config.yaml
num_hidden_layers: 14
hidden_size: 96
vocab_size: 8192
hidden_act: "relu"
norm_place: "pre"
attn_scale: 0.177
init_std_down: 0.0744
optimizer: "soap_variant"
lr_head: 0.00765
decay_fraction: 1.0
batch_tokens: 32768
dataset: "wikipedia_en"
Each number is 500 + 40 x the weight over its row's rms, rounded and kept within 0 to 999. Layers, rows and columns count from 0. Numbers have three digits each. The size before them is the row's rms in percent of the matrix's.

# layer 10 attention key, 96x96, rms 0.0519, rows 56-63, columns 0-95
157:510556527444465491430529519488495539549491539480489543543421500566515527517499492507425484480546500433507423496512525504529537512490513501422395447501497477448559536459544496556435556471500496462444508499601492539524588478485507465589529486522493453460473461521461498512530486549455521458
140:564521458490510487444561536460501484484526447473505481549468470531453536556470570446459510530450533513488528478411492500502392494576473512562537473489566499520511571508518457501561467485548517484461525491477505509442478493470413537510452505546505446528474417525604519522523513539530548532
141:588590551502510454503490557470534521526429459529564500487605457551459498455545458538484484455459526452520523496480448413502520442520494500547480412525494531533513505491543535526490428542440515469433515520474551488540537524437522485525438491520490479527504501519564466578479491535478507533
149:495471568515481517528471498528541458454554519483496467474518517494524601417515469513506483589469467474554470579514496449612585497458522415507528503535472503586529526476512509544521511527469491499541525516552513451566451528535447468424469494440493466504505551498501498511491513502498424441
128:507531520548504413555539493477469547525488482453523530506448553500516500495536446566477445494490492437533464446569562499532526545493419418545556430554471488498517427545483509473529526539484504458437498521528488575528550512491516423574497482569469503530516478567515528526538525449539467532
170:518516537527498485495417537574468447536517464436449498489495550522535396486518455539523504492469466441501531464491523429586503553491530535498542480480516526520421481522488476520456518509530399471461513545509504525563478507434499622420443536504507522523527492541459534463489499470501465548
141:485457476443502540537507432528493528511506442574448509489511480482453583464416534503464496504498460487517566531471543461478599553458542480482478519455495491450515523522465508474546480467539415563552528570516444499515426492487540443516518564482536503488484544479564564467509460576512535455
142:444439515438478461480501547545439533480548570507499519519519525468482470483490501524487521471574500489517544556496547504413508431506523488467473512461568525439498536492515576507483438536521479524428472539442494417491530475553472530404518493452500528524444421520476486443527571496483479581
# layer 10 attention query, 96x96, rms 0.0518, rows 57-63, columns 0-95
139:500535492516436489407519452475493550493489428461535504448483514441454549502493562458453529491510523549473508525515465459483443505622424468493527476483568530506470508499576523449570485480560511533544526457472515530549523417543446504468469438568513468540524515538498522512560451479474506477
142:585524537512488472508550543517512442489518498505482505476549527529526509490546510548507560399525488459520501494420463441482450471509490463531493415477496514474478435417544470505492432470458501496498434565497507444457495529395485442514483569516509519510490445530623524495493502514523555530
130:571480509538506542553502463538549444532471607510487478511501537471506546495472544540502479511519407444512485559509530483499510614471500462543496550517537435500582550505536464457509483539497509434502551480518519441465468495449495555453454548507471547453502554467536463523484422547566512512
140:549520517495553545480520539478390531475486464513489421512517505511431522498536496523533501526537531472481431476544491503501509484525485526532591456578458515506563510460435469433508546483469516429425511423477504535468501591519523510479508499511502480584423564561439533534513497494551481530
144:542524466470418519448438477456451520570508528436502523455473512544534509515593492499446423539439480490503478484418451486498520515497496488501534486445526565480466476567489472554497557532565496480483517460471601520482536509475450558506537445495485560484503492584429510459513463498569508499
134:473471484451461511502568477494516502488504447484431533466485515514508524485453506467514508534547479437548559439486493407426522524489569519496443482489508491447548429554440516483552551514560523466460478514536441475561362488486515457480499494474545483486485456482599503521439488546484464518
129:515414477439480507477519565495397562476457487460579451413481516437456482485477529470455487503580509513474548452476497490482549544475509500461552453513529480516495474466500520588499500519531492514495470571436566467493460482549563530494487478446432533482544498465462522505496572457486442548
# layer 10 attention value, 96x96, rms 0.052, rows 32-58, columns 0-95
136:464528481492507536481540471527494497456519524526490490478554514435513500482505468516432635514520442553556417549481511517520573522470450507488519568486545531449470480514509486537415514462478538480487552511412513554463477488455428425533436509533517505523520463551547451583484452481484500518
128:459501523471529512506496554568452534570507441471498535479584534496492569463450565502529508500547558486476542500524515486520472507542526531479527499536508567506498521504448440510494478583510545454457518504544466436540487485511496523541526450508519433531443538497525357557410469435535501493
130:485556490495455469490545497456477541450406534549562503511460515486562445496445467530555531461566475550523481544428542467544541541487479533502531515513507508554520524500511451512538485569481479397570490503431563471416461545485539523532462520534475495439505474468517503494497456503504420427
127:462495515425556505438470465472455503579512504532510537526541527545480522476582442490548518526532489578447425490469509522619517478516520522485549544435464466510442531526545489542543444502444492517547541516482434492491488473506474444462554412516501499483515484588540515508484560479509516544
137:505384465501534466530431456551521522467499445530480491526525532467446540512530498463429440447538493469540436441484525446452528536500477583512457442558601529502454532523601470467548573520495575493465466511490496488483491541501497496486515466486472508461525528497535473501426521538519510462
135:446485451473522535529434533493520520534549480539513492472468438543539490501565561527455482491444531518490485527533471511395533526488523530600556485526465551513576515512556474461429578595512502521527516544510505469461468516471420448474490443545467489464464491540509558453482534488484560534
128:516536468477458464488504495477489434550514486529477431492479498537525510528433471503503503472531459427622507506520493599534488484552504472489582521493518525502454486531484552501431427504555556581486473529471518428491460480538474491516489470534479493488435584524461507426588451505469537467
121:568533471466495517468466458563544579480514570485497514526484502497556483557528542479509487442465383579474473512543511430519450547533539512516471539517477491529569492533500586512500477501498513517434506486525458452456490517448505434422498414459556497491513572510517539478449461505525560510
126:534495439524531547486460582546516484436504524507542652539532477445507427508508512479456522495553529493563503487551549469479493496499520536487564546456516454475507494572464485453494497523402468486505552528499446517502481434468472461502497513521474479428521539462552471561554540535480446486
140:510589484462508540542504427541486511438537452535540497577473495498557507469532534465535592524513446435503517511580472508438471508424561548520478521398511503554503545468510547497470592506501511448482500478494504466508531467537437464462476479555502458472516530533498487439420472458503481513
153:502481447477505466534551480465595427517519479544543485531423468435569559496512513490469521507538524513496475459456436471508476529486443451459528532468478508553468437495502511459445517530492461476442478493480464497553488588537545524384511486447557503483586506521477500583493475559532519480
142:465599511464513539540491569464468523475453564437439455527464524579546519541520498468472549484530528476526531481491501496462533446506465482527545508504510486525446469410545506431536462474535462559505511483642494446480522494511499517474491480441489557571473491452541500508486436464543481460
136:528450468530466459538550483483439409486547483509566497461449505529492473455513584499496517509534510518527564485518497494529555479426466519469514537509515560487502537604463462552535582483421438528448445541573529463405520469503432518539502481480500522553546506491545512522515514475496550483
139:490568518425509480557438555481481516484493541502446568479486551508431511471537500477499412577514459509520512464485508557470467512550454496516415483523532552607493490507443509473471516407514510486525495499481541461467492508500487466489590551488411494486484522551551412507504464505511552537
135:504514521531471470547493560554480503441546435518538533448537494519504512501525534520411514498486548552538540503427562478542475541506513474495561590478426487419521494452536540533501517460490490460460521483547552517457505506502562503502513477529441550520455511536431450483460498525512550364
128:507531482518519484438510503521500518513508499493512485470532519459453578517530486544564464529475562564450433499500524530406479505483468483489531577425444450531549524509527415472484556554438490422478502509533475529484484433514545530514502548528511616480449545470540508435479448542520529551
134:501503502514530464564542525543489584469461440426451518458535408518463452483479488413421512592426526504514462440541506514528444547492514517469490442507428510552510542494555534596522526502474440513539544544484473482509507476551570454465460489499491548545536508468527498515477480504506487514
125:544505535460484613464495466443509524491529483512500523479506419504499554482501450509481448502472444510448499533580507440544535518553480529453585557525571470489543478501544541464512481466502482488511462556500506498544504443502500549522526414559451541450486422456467423552474485487534504578
140:655445527530516532497519465522487513439470540515507481464458542537588547530491559506456472535499521573466512493531456412519518531553456522527547507445505560500496495450471526521448453480498448424452491486443448467475513512523448452582525568492523505493534502452495498487559494481487487526
131:528491533475455471480495560467512521498502452538489428517525469464502527442553458445489505468535414516476450483550559468478565499556483499436499480498515464579411502418477505435472474467551486477546453532537475526514536484538506538495507505453507454503533547523532551406524577456501604492
139:461508491445468546461474485531460473409538465533436470570556476495535524490500526615474462471514501481453512574537492491494462528514487465563454441500434573501454502488548489468517490465377526555495555469512458494474548448505479560547543574495510468510518513491481445504505553524530533472
130:574481433460488470527503433502467531444528557464442459431519512513408495492458480549514527510515495479507561470439445543478451478520569534472548440494478472539534503494507478546520589530485522521596524482536517514531550490526460434537496540481575526443531498595440477524496515471470539503
131:500549511555574474511555439497470461437498518503513479498479512536499482525486491491512429573499472532574520543427455566449542535595516551485528457536486504463523443573547545531442492487459462462517528484497485523564480524484472482492515420440560457471518457452535418454527561472518545502
128:488488461481525456591456468503471450522478499473541525470447534393545491514458521575468506471489528464420417554440489501470486525550536592530520511457498526569484483449530524477522487454474528618513491518504473506481528491478546497499462527506501462490590442485509509540511489438417497519
130:464499520441507535491508526510490456478498514532486470573575437513512492524393547537474476439479477537568482471443534509486461501449493566493509465452494425495498473470459539484572540487494497458480459501534466537584470573532484524470483498512509553480531448529464547544469395396462529474
137:489546507504473501528480530488525492450445484496518500515452550471495456482558515467507520442463455589509496554489462491516527534552494541422419479459388557438610497521500525455528475509573509505521443508481456526529488437510473545559514512513538567521470576565461505567497518510524497556
128:497503493522495477500573478465510487405460486551524515409543544493495437474379438484468510501529574473497513471520555505521478501509467556534490524540465546554549478477487472478492466510504481533523514470557463511510559480456389488462597467444490532493440561558509565518503476525516537527
# layer 10 attention output (transposed), 96x96, rms 0.0648, rows 32-57, columns 0-95
145:538574538524498428477470479446487488545497494492548497507545504548481497565487565468506584511438425500531549558530556494459545554506480516509536533533540500540498488491601513472525467529499464500447518488522544519494502513458493520516537462448447429539487540426407515475569585472450493443
129:422419541505459524508512485470500545449540559508494499531444450474468516492500579496478422542434456515495398451610439517544541494521579491489450486460485438468529566518526496524482564542559487531519515504562511506495517558486503514499566496487521472446449567495518509445517504504468482506
145:533535499475417459569547500435483437477522553464471490473509496534502448549480434507489543556520513507466550532547458540431511419515465561463506478449579475469443513441500557488477511563514500567457444513552512509489496527504439528543485454437489456528496460552548533527519523484514539593
137:499523495489505526531546487511453538471519519515542449500506504414447483496534472479488532498489497541501474573497554554503470451528502459519486535518474532438580534439504478507548407472532479518443581488564506389471446521483438504478460494428417472481513496485454478455558412488460509434
150:512544443471527542476542584498490516469426488555522547532476525515532500451530496519440538480519498582467498453510543496500543460485503445513454539410501448493548451497515469487465503579513516486416450574448520515495517522473604559539575450565488524524450493468541431530524526498524487513
141:528515520488405541544512475506537466548469487468486538547448541470565494508492488484530507480551480538470535480469560536624543498492468524499529475443531439547448442572492510467496452484528450485464609529480556455549548510562502487448494473485540526530449577517439539498504482552503455504
135:530452514559469474527507466511534445467506460510492403499590438452503498504468458470581538474558514501544463515591515507537532470520508557559489501489482460478444541446429446520586515485455426521516478408416446499461511523517453468507551495491505496530472487454490474550460500485467460495
134:526469581449482505477479518529490601438490458460492520506497474538485464476518451492466486508504522436563524479491588459609490465485480478475521447537405526463471477475519525542495444518512487505434604524504558581527503463511492523547526483483504464465536515461576481513552473572467503456
132:603542593463593451496523458521498472503464499527437505489451553505569459496475484486438506505456389509521446501471472520506503501518486507519533498507478537552482547488517558531482588544518450514480513584504523425490475497575505538523498499505490482506469524558511512514531529445392513449
151:494508614554496420430523563541440477466529516521473495537448546520478555527472475496454539483492566514531468494513495479595470507556458464473531444479528449557421492479488505572481460513524503478475506545495493444541487528510548495512446405510472509508497523444508616513563490498497490497
169:513527509475517501508471494501480534477465514488430473429508524475512424500526503502539458520504537504465480564526569478524437539492437453490491456504468526497511441458468446489476528484500431490519440530498547620489518504463647501541503570467454541588534480497460584506501526484511448540
152:491451469484483540465514494529484510479556498510499442500498451533498438485501547487518545528518471497501509503492483508518397428486528563549405486464532493554445478515483456459553542536541525471537500466479533505644510413535544456487454466468516479453626504519503501510495548501442464483
145:561541484445563523449472501491512510510457460448484434470441500512470562467454458540571527538515467479497463437569431509566519463479475528426527574508464449545520477514472525417518532495480546458544438479518511465487472556470563424539543454484456487452489490528432527460539467530470487490
142:459357500453504496459450517554466480534461486513507507517524472516488518436546517501418477591522504483456498568487467599486533511455550453481471569444521509537450525495566503527534517538480547503523533472460485487522480522548509533494504455446488525489432506476423444555445495515553458467
140:535490505514511523497488487530517568528478455539566553521509477476495502527496570466496541470507500582476552471457462501442472495528508530424485510484470480547394475474503471487521535562515439592553478487546505487512562554440524393506462581512548461395435486513510502494496510512468518559
132:460502522505472505517478478517489402460472498514485608518504506508535483516537499476543506450440474475413519510489480499571427494572584502446517580570443482475453537502541480483481421510537526554433503517509514496488448569543505454501399552470486507514549533466525531520476531463518473553
151:496379528416470454506506537523548516517455518537491594596485520499482522452527555496494484496526487518496435424463572547436528549530485529501515514503503487512533445505499512472447488485497496534534480538544481486504502465448517467592452467531526532437568513463470540552490495527473522395
144:476504571556568520507516500453472546396425483511473546510521457478489514516524507470515476517462519491458607544498513576519535501439462515532538565517514522435596499448455575527486497508588540531462520479480490461518530445492536478432473513509585497501487476475493527482518564525474562475
161:524496502460559509495462514484458499486548472467500510550545509570500480500488474542527531472478445379521480567485524487496624505489512481430435464533455502475463496502412550555478513450529472546503490528523525500544557462500556536503453497523531432546485414536439460401494492525502501515
140:499529477482470564494527515506418545488502496534466480586576507496448531484483479567512553480472519523463424514525454479541412524500394503533506542527460506418471510475536486536524514524473517524473534509504508453495525361443540517466503493490471556546508485474501412563440516543515483489
150:406499466516521482494475534483555482568485499462550506502495544471578508534540511525500531493461416487503518499505445515583478551473517525436498502462560532444433451466468468529516495501497489474532477499520477548490509518535501544383521441561577555542527463552543424500575462465479450459
136:484479478547569501504424484502543491517526529534501555510422464577420500527461490450561508439541509566579475571472526487433442493558513477445495534434506512485525500525492522522485447470482506478528560510463528548419454539521472476507503405501523570436494521452494439457459494494536503523
145:567384490538481551494453431469512514514434502519528588464477538505482480515475463541520526500435486512596470490514525593480521436478535501423519431492560573571523489467507496570504472418506468498449471493490500503494504463525508521480514484527463499593510531497460467470456498465487462542
142:442528445472584570531462498488540431531501512503532428522441536557423413517503443463484506574475500502497495474488614549537543484540449475533528468453491529463508485504547489505478492565500499391515459492500533521521569503488482485475485541471515551567507519445522537506502510554449539505
141:525496479552514478486477506563512525490519425491457532482496490520500438493525498537443483439479484446494482527497494442447451454559414491521519445460537507503576514488475451458500490567565472447566529470560504485493458532463462505438525504539506545473498508441513560561520596548463472619
154:498468483475456535473455474611487511578477478479450477472510458530463533485439407569555463511473522484474572511527497433448511546513568515472524486490472532496506541521545497502429423485544433553543548539538468498591532478450465473468508458454481478530456502495544498551499519462490506424